Weights of a small transformer language model.
Size: 8 layers, width 160, 5 heads of 32 (1 for keys and values), 2.05M parameters.
Training: a variant of SOAP for these matrices, 132M tokens, 2580 steps.
Each number is 50 + 10 x the weight over the matrix's rms, rounded and kept within 0 to 99. Layers, rows and columns count from 0.

# up: layer 3 MLP up, 320x160, rms 0.072, rows 157-171, columns 0-159
# down: layer 3 MLP down (transposed), 320x160, rms 0.0682, rows 157-170, columns 0-159
# gate: layer 3 MLP gate, 320x160, rms 0.07, rows 158-171, columns 0-159
up157:63 57 59 40 50 49 51 55 55 39 53 51 38 60 44 60 60 47 54 49 42 45 50 39 23 48 50 54 47 57 48 57 58 51 60 31 57 39 33 45 39 47 56 47 66 67 29 49 53 61 47 51 22 46 51 50 42 55 52 58 52 45 44 58 52 59 44 73 52 60 60 51 52 48 49 51 57 41 44 40 52 34 37 49 61 52 56 33 50 60 51 66 55 49 51 58 53 47 45 41 44 39 56 52 29 46 24 62 48 21 41 67 38 57 40 55 39 45 52 65 41 54 61 67 49 66 42 45 60 37 55 42 50 44 51 72 49 33 52 43 69 39 46 44 42 39 45 68 64 36 50 45 53 67 37 62 54 44 41 27
down157:64 55 59 37 52 57 60 38 42 58 52 39 47 46 51 48 63 63 51 40 43 50 56 45 33 73 58 52 39 66 46 59 62 56 47 55 70 51 38 45 61 50 58 47 44 44 45 33 58 52 54 62 57 55 41 63 52 48 29 53 32 44 65 39 67 44 62 59 41 60 40 51 67 69 51 47 28 47 59 43 53 65 45 53 65 48 49 78 46 43 43 27 39 54 29 73 73 38 43 63 44 67 49 54 70 55 65 53 50 50 41 58 55 48 70 52 60 53 49 41 58 56 63 57 64 59 59 42 40 61 46 42 58 61 56 52 49 49 64 50 45 39 48 28 66 62 44 51 60 39 50 63 57 45 51 28 52 55 52 48
gate158:50 41 51 42 45 70 71 54 30 59 43 49 47 73 41 54 51 47 65 81 42 39 60 46 46 40 49 52 59 59 29 50 43 56 56 46 23 65 47 62 63 62 57 42 46 46 43 57 30 46 53 42 57 65 61 42 28 49 71 38 54 40 37 45 41 50 54 47 63 57 42 63 54 31 51 37 40 56 35 51 57 52 46 40 60 42 53 42 43 45 38 64 41 46 48 54 36 29 51 43 64 75 54 43 59 43 49 46 52 62 52 43 32 62 50 50 55 49 52 47 47 47 56 62 57 58 53 38 54 48 55 51 44 56 30 44 54 44 53 43 53 39 55 31 58 59 49 62 44 32 59 48 65 57 54 44 45 34 47 61
up158:50 49 49 41 48 45 46 56 46 35 48 54 61 39 45 63 57 38 50 48 40 68 64 47 47 41 77 60 48 38 54 39 46 41 49 48 33 38 60 47 44 45 32 50 30 35 42 43 65 39 39 59 55 49 38 50 59 58 52 47 42 55 47 54 50 48 38 55 40 38 26 30 58 51 50 43 53 43 53 55 56 35 43 42 56 62 43 53 44 56 33 47 50 31 36 52 51 45 49 47 64 48 51 40 59 62 58 53 43 47 56 63 52 57 38 44 28 52 57 50 56 38 54 57 40 49 52 54 53 74 51 54 57 58 55 47 59 41 79 51 55 60 68 49 36 45 51 64 58 44 73 71 66 49 47 60 55 41 59 56
down158:60 56 34 40 55 60 57 57 57 54 49 61 38 40 48 59 45 59 56 47 49 36 45 47 52 39 45 81 62 75 50 46 61 41 56 59 64 56 34 58 48 45 47 59 59 50 61 56 48 44 44 42 60 55 42 73 52 53 31 55 62 56 49 29 47 58 31 57 58 48 63 66 65 30 42 45 56 57 54 47 41 52 42 46 52 33 74 52 33 57 55 63 46 51 49 33 44 48 60 49 62 41 47 48 62 31 34 50 44 44 66 47 54 67 59 47 57 51 42 47 54 53 49 51 65 45 29 40 40 55 55 64 44 64 40 48 52 37 57 52 53 52 54 54 69 47 54 41 78 53 45 60 61 49 49 52 71 52 49 61
gate159:43 47 46 49 44 59 42 47 45 39 52 48 45 51 33 71 48 39 50 63 57 58 45 43 64 48 36 58 50 50 54 44 60 68 62 46 43 53 68 57 53 36 60 59 62 54 45 53 56 52 58 64 48 53 38 67 56 67 56 44 57 46 35 40 40 49 58 42 60 56 43 61 58 68 38 36 48 43 64 55 54 60 62 59 63 38 53 40 31 40 61 50 33 42 68 62 50 53 48 33 35 51 44 36 34 37 40 65 34 56 43 58 69 61 52 58 31 44 61 53 53 44 61 55 42 59 51 61 52 55 55 59 49 52 40 51 54 34 46 61 46 52 43 65 69 30 40 41 65 60 33 56 66 49 33 52 40 48 57 65
up159:48 57 29 50 45 46 33 39 45 46 56 50 43 57 38 61 55 46 41 63 54 65 60 43 42 55 41 50 36 73 59 70 45 60 33 32 71 64 39 59 48 52 46 39 46 62 70 65 50 58 44 34 50 39 52 54 43 37 59 37 62 42 29 46 57 42 54 39 48 44 42 34 47 46 47 57 62 37 44 65 71 57 31 66 47 57 46 61 50 55 68 44 54 58 38 40 46 42 51 47 59 54 52 38 44 49 39 66 55 50 63 37 62 48 50 31 53 75 37 32 55 34 46 63 59 38 38 55 50 40 53 72 57 38 58 48 43 64 40 57 52 46 47 31 37 41 60 56 38 46 68 45 47 44 56 50 46 47 55 60
down159:45 26 43 39 46 44 42 40 50 42 60 56 64 33 53 42 60 62 57 60 59 53 39 51 39 59 54 48 43 54 50 46 52 48 46 57 43 30 50 65 47 59 46 51 61 70 64 61 54 42 64 65 51 51 57 68 56 34 59 56 50 58 44 49 57 60 46 58 44 54 39 54 54 11 52 54 45 40 24 61 71 62 53 50 58 65 49 53 43 49 40 45 48 41 43 47 58 43 49 51 69 54 44 64 59 50 71 49 75 71 36 76 48 49 50 45 48 52 62 61 63 58 51 33 43 51 44 50 30 35 47 55 66 56 34 55 55 45 70 50 52 63 33 54 47 35 48 74 53 56 48 49 52 56 32 58 40 45 53 61
gate160:36 62 41 43 55 44 39 46 46 45 36 32 41 50 37 62 52 54 70 45 39 51 43 61 59 55 39 50 59 37 74 41 38 58 53 53 40 57 37 26 48 52 55 50 52 46 47 62 31 63 59 53 49 57 64 34 42 45 46 56 50 43 49 36 59 54 59 51 38 44 49 56 53 57 40 52 49 74 48 51 44 47 33 49 53 64 50 42 54 53 68 44 44 51 54 56 51 46 42 34 54 45 68 34 62 44 47 59 49 50 33 66 62 50 52 56 45 43 41 51 53 58 49 45 41 51 38 52 36 57 29 37 55 74 67 48 54 49 33 44 56 56 42 58 57 40 54 46 28 72 50 40 58 44 49 44 51 56 55 66
up160:44 63 61 45 59 50 57 67 43 37 40 71 44 49 42 38 48 44 65 53 53 41 51 46 53 65 56 56 67 62 44 60 56 66 30 60 60 77 53 46 50 57 45 54 37 56 67 58 42 50 40 55 49 54 39 58 47 25 63 50 51 43 37 39 71 53 48 47 51 49 50 61 29 33 65 43 49 56 53 50 45 64 43 46 58 29 60 41 40 55 50 48 51 50 48 47 41 37 46 45 55 48 48 59 44 51 52 54 43 46 48 47 46 49 52 40 34 56 62 64 46 52 56 52 36 51 39 50 25 53 40 58 64 47 61 42 40 44 57 32 53 62 53 36 47 47 46 35 58 54 33 46 56 43 51 50 50 66 33 39
down160:52 29 49 20 51 45 39 42 39 58 43 41 42 56 33 44 44 42 48 48 56 43 49 47 63 70 61 48 45 38 47 49 54 46 52 49 43 43 52 48 55 67 58 45 43 32 59 26 46 54 65 63 36 48 56 67 41 38 38 59 45 52 55 72 51 44 48 63 67 64 67 50 50 50 43 43 38 40 36 52 47 62 54 51 55 50 52 49 42 56 51 55 41 44 40 52 77 43 59 48 44 60 48 62 49 39 56 50 37 40 43 54 54 49 68 32 49 34 59 63 56 43 62 44 48 56 39 53 40 62 50 40 58 33 46 44 22 46 46 52 51 64 39 47 59 38 38 59 62 51 43 40 52 63 45 53 48 55 39 54
gate161:55 57 39 38 57 63 43 46 51 38 51 37 46 49 49 49 52 54 55 39 52 54 39 69 47 62 45 52 39 57 54 62 28 44 46 56 53 58 54 35 42 63 68 63 44 46 63 55 59 34 44 20 48 55 37 62 49 55 60 51 52 54 48 41 36 54 41 61 24 43 51 45 45 68 38 47 56 50 46 60 74 50 46 50 48 43 55 45 51 72 35 66 61 52 49 62 51 67 49 59 35 61 39 35 57 61 52 55 39 48 54 63 47 57 52 58 55 59 40 59 51 48 47 63 47 59 31 25 46 53 42 47 49 58 53 41 53 25 48 47 69 41 55 70 50 68 60 59 45 39 53 69 54 51 55 51 28 58 54 61
up161:57 64 40 52 47 51 53 55 59 55 36 50 55 30 72 46 50 31 42 54 55 63 55 62 50 46 64 50 37 50 44 53 53 43 62 54 58 63 58 46 50 56 57 46 60 63 56 61 49 65 55 50 63 58 49 43 45 36 47 44 45 30 40 59 64 41 66 45 42 65 66 58 60 60 71 30 51 47 57 70 61 44 63 35 43 36 72 31 39 70 45 39 49 50 75 62 61 46 44 48 42 46 48 50 39 52 68 58 45 55 72 63 54 48 72 52 49 49 59 44 46 54 49 75 64 68 65 44 49 47 55 41 39 56 53 53 50 50 64 51 43 38 43 45 55 52 50 69 50 46 55 44 70 54 73 54 61 46 49 45
down161:57 57 53 57 47 26 67 63 33 56 55 47 54 38 56 47 53 40 54 42 58 72 52 47 30 65 50 34 32 65 46 51 61 34 50 60 38 41 52 57 65 54 46 26 40 47 41 36 52 44 44 32 53 45 49 48 48 49 27 45 56 44 70 47 43 27 28 62 53 52 50 52 62 52 43 50 58 60 64 49 33 48 49 52 58 48 35 43 64 24 57 34 65 45 60 39 57 50 32 49 47 50 62 39 65 53 64 41 50 42 52 49 47 46 41 44 48 44 56 53 38 52 46 52 53 63 47 55 56 52 61 60 47 69 63 25 56 56 43 53 36 40 38 55 49 52 40 43 50 57 48 43 38 57 40 37 44 59 31 65
gate162:50 38 57 42 66 70 49 56 44 65 65 36 48 55 58 50 49 47 50 50 20 46 61 46 43 55 43 70 40 36 54 53 56 61 69 52 44 48 56 48 53 45 41 59 53 49 52 53 48 50 48 48 53 46 55 57 52 36 36 47 47 55 44 31 38 33 70 44 58 57 46 46 71 58 47 46 55 61 52 58 64 62 33 49 36 53 51 53 55 61 51 62 44 31 49 55 40 49 48 40 46 48 53 47 21 49 45 41 59 67 47 59 51 51 49 24 38 60 55 47 57 66 54 52 63 35 63 34 56 35 53 50 62 68 47 54 63 43 61 46 30 50 45 58 51 34 60 64 43 68 45 46 38 47 49 47 52 46 58 55
up162:51 50 39 40 68 56 58 35 44 54 47 44 47 57 63 39 46 43 39 54 25 49 65 54 38 58 59 51 44 35 64 56 66 62 68 44 41 44 56 42 59 46 58 52 42 43 62 55 31 38 51 55 47 41 62 52 43 46 45 32 35 43 38 48 52 33 75 49 53 56 57 50 53 71 57 60 51 49 57 46 51 58 35 48 37 48 57 69 47 49 59 55 57 55 48 45 45 49 47 43 42 52 48 49 35 45 40 41 58 55 54 38 50 69 49 33 38 51 53 42 48 68 54 43 38 42 51 42 65 26 23 50 45 64 40 60 62 24 52 40 43 67 55 70 70 31 74 59 56 64 35 54 38 39 29 56 45 39 57 63
down162:53 37 39 45 51 44 60 71 61 52 40 45 55 50 47 44 38 37 46 61 53 55 55 51 42 49 50 58 53 36 50 57 38 33 57 39 55 55 43 49 64 48 49 61 49 62 51 55 64 53 38 59 48 51 64 54 52 36 32 51 43 51 42 54 37 48 57 58 62 47 58 59 44 46 56 26 47 68 44 42 32 59 57 67 48 43 46 33 47 52 59 54 60 38 66 49 52 67 53 33 43 40 45 48 45 57 39 72 38 51 65 57 52 37 41 56 50 49 66 41 75 44 54 45 48 44 56 48 60 51 63 56 31 51 52 63 30 55 48 43 46 45 56 51 35 53 50 58 48 68 42 42 45 50 41 55 47 52 39 40
gate163:70 63 44 48 60 42 78 48 58 70 31 72 46 45 47 36 55 56 52 22 65 57 45 43 42 63 62 50 36 49 49 47 53 45 56 45 66 40 48 55 45 50 41 51 34 51 46 28 57 38 54 51 48 52 51 42 51 51 42 53 60 38 35 57 38 50 56 57 49 55 62 63 48 61 57 48 55 52 45 46 57 35 53 51 58 51 56 51 43 42 58 61 64 51 48 55 65 47 46 43 53 58 42 53 45 49 43 45 78 41 45 57 49 43 45 49 69 59 45 63 51 60 59 67 42 47 43 44 53 52 69 49 58 43 62 48 56 40 46 55 56 48 38 63 60 41 44 44 57 36 49 46 45 37 44 60 59 64 60 39
up163:46 43 39 60 63 52 45 46 48 44 43 56 45 49 42 63 42 52 47 53 65 49 68 42 53 41 43 54 48 50 40 50 40 58 55 46 49 56 49 49 54 51 70 42 66 46 64 63 42 52 57 42 72 47 53 40 41 47 46 45 45 44 58 49 49 40 38 52 37 65 55 57 42 51 55 54 56 56 41 36 53 34 42 39 51 57 52 53 45 44 53 46 59 22 35 46 55 50 39 44 50 55 54 40 43 58 49 39 43 47 52 66 44 53 49 66 57 60 43 69 60 42 63 52 45 46 54 51 60 55 76 63 64 46 58 59 63 31 44 42 60 67 53 50 68 49 42 58 54 62 37 35 48 48 36 52 51 42 51 52
down163:50 44 54 61 40 42 41 43 54 49 80 54 66 46 57 49 51 51 66 46 58 61 57 55 49 73 53 51 51 54 54 55 53 47 40 55 51 48 48 38 52 53 52 67 71 53 39 63 53 52 54 54 44 48 62 49 61 42 58 42 56 47 60 48 53 33 44 46 57 38 53 55 68 52 59 49 42 42 34 46 62 41 48 49 55 38 36 67 73 61 42 51 49 37 48 59 53 47 48 56 51 49 62 71 53 58 50 53 41 52 62 50 41 53 53 37 44 49 36 59 40 65 46 51 39 53 58 43 30 54 39 52 58 37 42 43 59 50 57 54 43 66 49 52 30 64 66 52 59 46 57 52 69 53 55 49 43 38 46 60
gate164:52 51 52 52 39 36 38 35 33 48 64 51 43 33 45 65 39 38 66 61 48 64 59 52 41 53 41 47 51 56 63 50 41 56 48 37 43 38 40 38 52 54 51 61 46 41 50 44 36 63 39 59 58 63 47 50 54 43 48 51 43 62 49 43 43 48 38 44 43 55 43 59 56 47 33 43 69 43 45 59 36 43 48 44 62 46 58 62 42 52 41 57 40 66 51 48 61 61 44 51 45 48 43 48 57 49 54 51 86 46 58 48 58 48 47 48 53 66 34 56 45 41 56 66 38 20 57 30 43 61 59 49 49 53 39 55 45 50 52 44 33 54 49 63 52 46 34 55 39 38 61 42 32 39 52 49 54 48 44 36
up164:55 55 46 29 52 40 53 58 44 54 59 47 50 32 55 47 49 36 42 63 52 47 72 60 46 42 45 74 57 60 47 59 51 52 61 43 63 54 50 54 60 58 59 43 41 53 49 55 48 57 43 59 62 50 62 48 56 53 38 52 28 60 61 62 42 49 64 59 42 35 44 52 33 40 42 42 63 40 61 61 55 40 55 41 48 48 52 51 52 50 34 49 54 35 65 59 52 44 67 46 49 46 39 55 39 45 43 41 54 45 50 58 43 59 44 60 46 61 55 42 47 36 52 53 46 52 61 48 59 51 52 46 44 57 43 57 39 49 61 53 47 22 42 50 34 40 42 48 40 39 64 42 44 62 40 68 53 41 37 48
down164:50 61 51 71 43 62 44 41 47 65 56 68 45 44 67 37 51 47 38 61 51 53 44 48 43 56 36 38 48 32 47 55 60 59 54 38 59 43 52 58 50 39 56 19 50 59 47 46 58 50 40 57 32 58 44 51 49 36 40 42 48 57 37 47 50 42 45 61 43 44 58 43 27 51 52 44 51 60 67 44 53 42 37 44 51 53 40 58 60 39 36 54 55 41 57 35 61 37 58 59 45 38 52 45 69 34 35 47 43 51 52 52 53 53 61 58 73 66 58 49 62 47 29 51 73 67 57 62 43 58 52 69 46 57 46 46 55 49 55 54 61 45 46 52 55 42 41 41 38 61 48 49 34 47 70 55 51 72 45 37
gate165:59 25 48 35 47 44 51 43 59 59 42 64 46 53 34 53 61 57 50 55 41 51 70 37 46 56 53 48 46 53 49 65 50 61 56 44 43 35 55 45 52 53 51 39 55 60 60 47 48 33 53 42 56 38 38 49 47 53 34 46 56 38 50 55 56 41 48 64 30 53 40 36 55 51 43 35 47 53 54 38 56 57 40 27 58 42 53 58 58 48 45 45 45 55 52 42 36 44 44 55 41 46 38 70 22 49 57 36 49 51 44 66 39 47 44 41 57 57 43 61 54 55 68 43 60 66 44 33 46 42 52 43 49 41 59 39 52 40 39 36 46 51 22 49 36 48 39 46 40 41 33 19 32 44 60 39 40 49 44 40
up165:57 37 47 49 43 55 54 42 69 46 44 62 61 59 56 47 42 42 42 44 35 68 56 44 51 59 54 35 47 37 39 43 50 53 61 49 52 63 53 47 38 63 56 59 51 42 60 48 45 35 40 39 65 40 47 56 55 71 48 65 50 44 41 67 45 47 40 50 36 56 43 59 65 56 55 47 48 49 44 42 66 43 48 35 45 41 35 47 55 41 54 40 35 44 58 49 52 38 48 64 44 58 42 63 38 69 57 46 50 64 61 55 41 50 41 34 44 40 62 51 47 43 66 53 49 62 44 58 49 48 41 46 64 50 68 31 29 47 39 44 47 47 32 54 59 59 41 66 40 59 53 29 33 31 57 51 25 60 52 52
down165:56 41 63 55 40 59 47 33 54 44 53 56 51 56 50 40 62 40 62 65 52 70 58 57 52 52 70 43 49 48 49 45 66 34 39 52 53 46 66 26 60 40 70 49 42 45 53 76 57 48 51 44 56 47 48 52 51 53 58 47 50 56 39 41 41 55 42 58 63 48 58 43 34 58 72 62 44 53 50 62 45 60 63 53 49 62 47 54 37 37 60 61 47 47 44 41 47 36 54 35 35 29 51 49 56 66 52 47 59 71 48 51 36 50 32 55 49 41 51 45 57 33 42 33 40 51 39 45 46 53 53 42 58 73 42 51 61 56 36 55 44 32 59 34 54 53 41 39 56 60 57 52 51 38 66 44 35 62 46 46
gate166:65 40 57 55 54 44 59 52 56 64 46 59 50 43 47 71 64 53 36 63 40 62 42 37 45 53 43 60 54 38 63 38 58 63 47 54 30 43 56 38 60 52 43 56 38 42 40 50 68 42 64 23 55 52 46 51 45 52 35 52 52 58 47 57 52 45 54 45 50 45 33 65 60 47 46 49 48 54 62 70 58 48 23 39 31 51 36 65 48 53 53 55 44 55 45 45 65 27 48 42 53 49 48 44 37 40 40 49 68 44 23 52 48 47 64 53 41 46 45 46 43 48 48 58 51 47 57 59 32 72 76 44 44 57 50 19 49 53 56 52 56 37 46 47 61 55 56 49 68 59 55 43 40 51 71 19 37 51 40 48
up166:53 37 59 27 48 57 62 43 58 48 45 47 49 53 58 53 53 43 45 54 52 47 46 42 31 60 39 56 39 47 68 51 46 55 45 56 56 37 33 62 52 34 66 53 48 58 54 65 43 61 62 71 39 38 62 65 54 44 50 32 39 39 43 40 45 43 52 43 58 49 55 44 39 38 41 48 61 48 42 57 39 53 44 75 58 56 59 61 66 37 55 40 56 51 47 41 43 59 51 56 43 46 68 48 38 54 64 47 55 22 66 71 27 47 50 40 39 24 53 49 67 59 35 30 61 67 61 41 44 41 40 57 32 47 62 69 49 45 36 53 62 49 29 37 56 31 54 46 34 42 38 60 56 49 40 40 46 41 42 38
down166:53 40 61 43 45 55 53 52 58 34 47 35 35 61 78 66 62 53 47 47 44 58 60 64 65 60 63 51 40 44 46 62 61 32 67 32 63 78 42 45 44 66 52 66 59 60 56 45 58 45 68 55 73 55 44 70 48 48 54 45 53 37 48 53 47 53 58 34 65 62 45 57 44 61 53 67 62 34 38 34 62 44 47 56 50 61 31 70 52 38 58 34 34 69 30 68 44 48 58 57 72 60 50 45 43 45 61 33 47 44 47 52 52 27 57 67 49 55 59 41 50 38 51 39 52 57 44 48 34 57 43 49 56 40 25 53 49 37 48 52 39 48 43 53 55 66 63 53 61 52 41 61 61 28 48 51 68 54 62 48
gate167:41 62 48 28 48 40 42 38 49 46 36 64 60 55 53 47 55 67 55 61 49 39 46 37 44 68 57 41 49 37 60 42 50 47 38 49 60 26 20 48 37 49 44 55 50 48 51 58 49 45 57 37 46 49 54 34 53 34 57 54 69 53 42 48 36 44 37 47 48 58 44 60 56 47 59 36 58 69 39 37 63 51 64 43 41 47 60 36 56 42 47 74 45 45 36 49 57 62 54 61 37 43 31 62 52 44 56 35 48 56 49 69 51 33 45 48 67 39 56 57 55 50 69 46 45 55 70 24 58 46 53 44 39 52 54 64 52 41 49 44 65 57 48 58 51 51 51 48 59 57 54 48 43 65 43 59 39 60 38 38
up167:58 49 43 59 46 56 43 38 70 45 50 49 52 58 49 46 67 50 56 45 37 58 32 41 56 60 53 60 52 51 54 66 52 56 40 42 67 42 51 49 50 54 52 53 41 46 65 67 63 45 41 64 46 29 50 39 54 52 65 56 64 66 47 53 50 40 44 41 41 50 46 52 69 55 52 59 69 56 60 41 51 61 58 31 51 33 44 27 50 46 34 36 45 54 46 53 55 51 60 57 48 56 56 42 53 48 49 68 54 42 58 50 52 38 49 54 51 38 58 40 39 39 58 71 50 59 50 49 58 50 56 57 38 58 55 64 43 58 87 47 33 51 28 46 35 52 63 39 54 59 61 41 49 57 34 55 34 66 59 55
down167:54 44 52 41 41 61 53 58 55 35 50 37 56 69 64 46 60 39 48 35 40 59 68 26 70 62 41 50 47 47 34 36 47 51 53 59 57 57 46 54 57 63 74 33 52 55 39 48 52 35 47 61 55 50 57 48 48 67 47 44 65 51 61 35 29 75 50 54 41 65 55 67 42 44 55 44 46 72 25 58 21 57 45 50 50 56 62 46 63 58 53 46 42 52 46 52 57 46 59 42 51 51 43 48 41 45 50 52 45 41 57 40 46 32 56 50 42 59 50 43 38 44 66 51 60 48 59 25 61 44 58 41 52 50 61 58 63 56 52 48 46 35 42 49 55 49 32 56 50 32 53 54 65 48 63 47 52 47 48 59
gate168:53 46 58 45 45 47 48 45 48 38 46 46 45 49 51 39 53 48 37 54 50 44 49 42 36 38 52 68 49 45 44 40 33 49 31 47 73 37 34 40 46 51 54 53 33 47 67 56 43 64 27 42 46 50 37 47 36 46 39 53 37 43 44 52 59 62 67 42 47 33 45 64 45 49 52 40 39 45 56 68 64 65 41 41 46 37 65 46 65 48 69 52 15 42 58 42 44 50 28 40 46 39 47 47 44 50 47 51 36 75 28 57 53 54 55 50 45 56 69 40 46 62 49 25 53 36 53 55 56 83 53 48 56 62 42 45 58 52 56 50 43 55 46 43 61 50 48 49 44 44 51 51 40 55 52 49 53 52 74 60
up168:45 67 56 52 28 56 50 51 52 45 55 55 38 50 51 47 54 37 70 46 42 58 49 66 68 51 46 31 55 52 24 56 44 54 66 66 59 46 61 63 35 48 52 59 39 42 41 77 51 38 46 60 59 62 68 45 55 71 63 38 50 61 61 60 55 50 45 65 50 56 42 50 56 49 61 57 46 42 39 44 62 55 36 30 51 62 41 36 36 56 52 27 33 52 42 57 61 66 43 53 50 52 41 56 45 50 63 50 49 56 40 48 51 64 56 45 66 55 41 74 51 47 71 50 48 38 63 48 29 52 61 53 53 70 56 72 55 49 40 61 46 58 55 50 58 37 44 63 68 51 49 53 38 45 61 56 46 50 44 48
down168:35 45 56 59 57 47 57 39 55 46 49 57 19 50 56 44 54 46 38 50 50 65 52 38 58 51 40 48 50 66 29 55 49 73 40 49 52 48 47 52 45 42 66 59 51 54 25 37 49 43 53 67 61 45 35 36 61 49 37 44 55 58 50 51 42 30 51 45 47 57 48 40 32 55 38 50 46 63 44 49 63 53 52 63 37 44 47 70 80 43 55 47 39 31 48 53 76 60 60 44 48 59 43 51 24 58 51 26 38 50 54 55 45 51 36 57 37 62 48 46 29 53 43 68 70 54 62 50 38 41 54 26 35 55 43 56 45 50 49 45 61 41 54 44 41 57 51 42 55 54 45 52 39 40 55 48 59 58 52 39
gate169:44 44 40 38 27 63 41 74 53 53 39 46 63 55 47 33 71 57 47 54 64 37 28 61 65 60 53 30 47 61 48 32 53 65 41 49 46 55 48 45 47 41 34 58 48 52 46 52 47 37 42 45 53 48 40 37 51 56 47 72 64 41 54 44 43 49 56 48 52 51 60 56 63 54 58 49 51 66 46 56 60 57 53 65 52 49 62 31 50 59 65 51 45 52 50 74 23 37 50 65 60 37 50 43 47 34 49 32 60 47 51 64 42 62 54 46 63 28 37 35 58 39 60 52 54 37 70 34 49 39 51 58 47 52 38 50 45 24 37 74 41 44 59 72 40 58 55 53 50 58 49 47 65 32 57 56 43 69 47 51
up169:55 37 42 48 69 50 41 46 49 29 70 53 32 46 38 63 65 44 51 50 66 31 59 46 49 65 39 33 46 51 43 46 66 53 51 55 51 40 51 51 46 57 67 36 49 47 50 52 47 57 30 67 45 54 71 60 50 40 50 76 46 55 41 61 38 43 59 53 27 44 55 37 45 27 46 55 71 47 45 59 57 37 44 61 43 66 55 43 39 42 35 50 62 44 49 51 71 53 57 69 40 50 48 49 34 40 55 26 41 47 53 60 46 53 40 52 42 47 57 61 56 61 45 55 44 40 50 68 58 19 56 57 52 38 58 59 51 37 70 70 32 61 60 54 21 57 56 50 47 48 39 49 44 59 49 44 46 34 68 53
down169:62 49 69 45 48 59 34 70 35 58 52 54 62 56 49 48 45 50 55 52 64 59 64 50 49 51 50 26 63 65 26 65 56 61 47 56 49 42 38 58 43 54 51 59 37 59 37 44 52 47 40 38 53 47 53 44 50 60 48 54 50 47 32 39 37 60 62 57 52 32 79 35 23 48 56 46 55 72 38 39 27 41 51 51 41 62 63 52 56 35 65 47 57 48 56 63 55 66 46 24 43 45 38 50 58 54 61 43 51 40 29 52 61 61 59 61 49 49 50 45 47 54 56 62 30 40 63 42 54 47 58 49 37 46 66 36 42 40 44 65 54 33 52 57 52 63 40 42 38 49 26 55 43 50 51 58 53 66 58 53
gate170:32 46 64 37 32 64 55 44 46 40 39 37 74 39 53 58 71 58 61 41 47 49 41 52 43 47 44 61 53 61 41 51 48 64 51 45 38 39 52 55 58 49 64 43 64 62 55 42 61 48 68 47 65 66 46 48 41 50 47 50 59 45 54 53 57 48 41 39 36 33 57 54 55 52 51 41 53 62 42 59 56 55 63 45 47 47 62 49 58 36 63 56 41 47 60 53 38 58 40 54 49 42 49 60 48 42 61 31 66 55 39 58 45 66 51 38 58 37 65 48 34 39 46 38 50 67 58 49 50 53 56 60 47 46 36 63 60 52 46 60 64 66 29 48 50 67 36 36 50 43 58 43 31 58 39 57 52 53 37 57
up170:49 52 57 48 57 54 38 58 44 54 46 61 57 43 46 68 53 38 50 47 39 50 36 48 42 35 65 40 50 32 57 34 51 57 34 49 57 48 40 49 27 46 46 24 43 57 50 64 35 63 52 63 49 66 49 42 34 60 52 64 52 58 44 44 38 43 35 42 58 48 76 45 61 33 46 59 63 61 40 52 48 58 44 57 40 48 58 49 36 53 59 55 53 62 39 46 39 44 58 56 35 58 53 54 46 46 51 57 40 42 56 49 49 47 72 49 37 47 55 55 66 72 58 54 51 32 59 52 42 64 49 45 42 55 53 49 46 59 67 56 55 44 60 48 41 41 53 25 43 54 37 42 61 45 43 38 47 49 44 55
down170:51 51 56 54 57 49 62 53 52 62 70 50 45 39 46 50 43 69 47 55 32 57 47 53 59 60 59 34 46 42 46 52 42 28 32 67 48 43 42 66 60 35 47 70 46 48 52 45 52 52 64 57 29 40 41 60 50 55 47 56 59 38 60 49 41 61 46 59 48 39 62 37 53 59 55 48 49 65 50 52 46 56 73 38 64 53 35 52 52 33 49 40 61 52 46 26 60 45 47 49 40 54 45 50 38 56 70 48 43 64 44 43 45 31 51 50 63 54 46 51 62 49 54 42 61 63 57 67 34 56 45 36 57 49 48 52 70 70 49 26 59 45 49 29 58 48 45 32 44 51 40 49 66 57 36 48 53 56 45 48
gate171:35 73 51 56 46 44 56 45 37 42 59 65 35 37 47 45 36 60 47 38 64 48 72 48 49 55 55 68 46 75 42 55 34 39 56 56 47 24 69 53 62 43 54 55 46 42 74 52 43 70 47 58 48 42 44 55 57 43 57 54 46 52 43 46 55 53 44 36 29 60 54 50 54 56 47 48 40 61 60 55 51 30 51 56 64 43 58 50 42 56 50 47 43 34 54 45 37 43 52 42 70 41 48 28 46 65 64 56 64 53 52 33 67 55 43 40 55 41 44 43 45 57 64 36 49 44 58 62 71 58 32 60 55 62 57 56 57 41 42 45 68 45 51 65 52 47 45 45 51 50 34 53 43 38 56 52 51 59 49 57
up171:44 38 44 50 49 50 54 51 71 57 46 53 53 57 50 65 50 24 42 60 40 40 45 51 50 37 49 46 55 38 47 43 70 60 39 49 67 74 33 51 40 64 46 46 62 57 39 45 36 34 51 46 66 53 40 46 41 39 43 58 52 53 53 48 42 48 38 44 68 36 42 49 50 74 54 53 48 40 63 46 46 48 52 39 45 44 39 53 53 44 48 54 54 67 56 54 38 47 47 55 39 45 52 62 41 31 32 35 42 56 42 56 49 49 49 76 36 35 44 38 58 52 43 64 23 48 41 48 50 43 63 43 49 50 47 50 47 56 49 52 44 65 39 48 54 58 52 48 54 35 62 51 52 56 28 61 75 30 37 39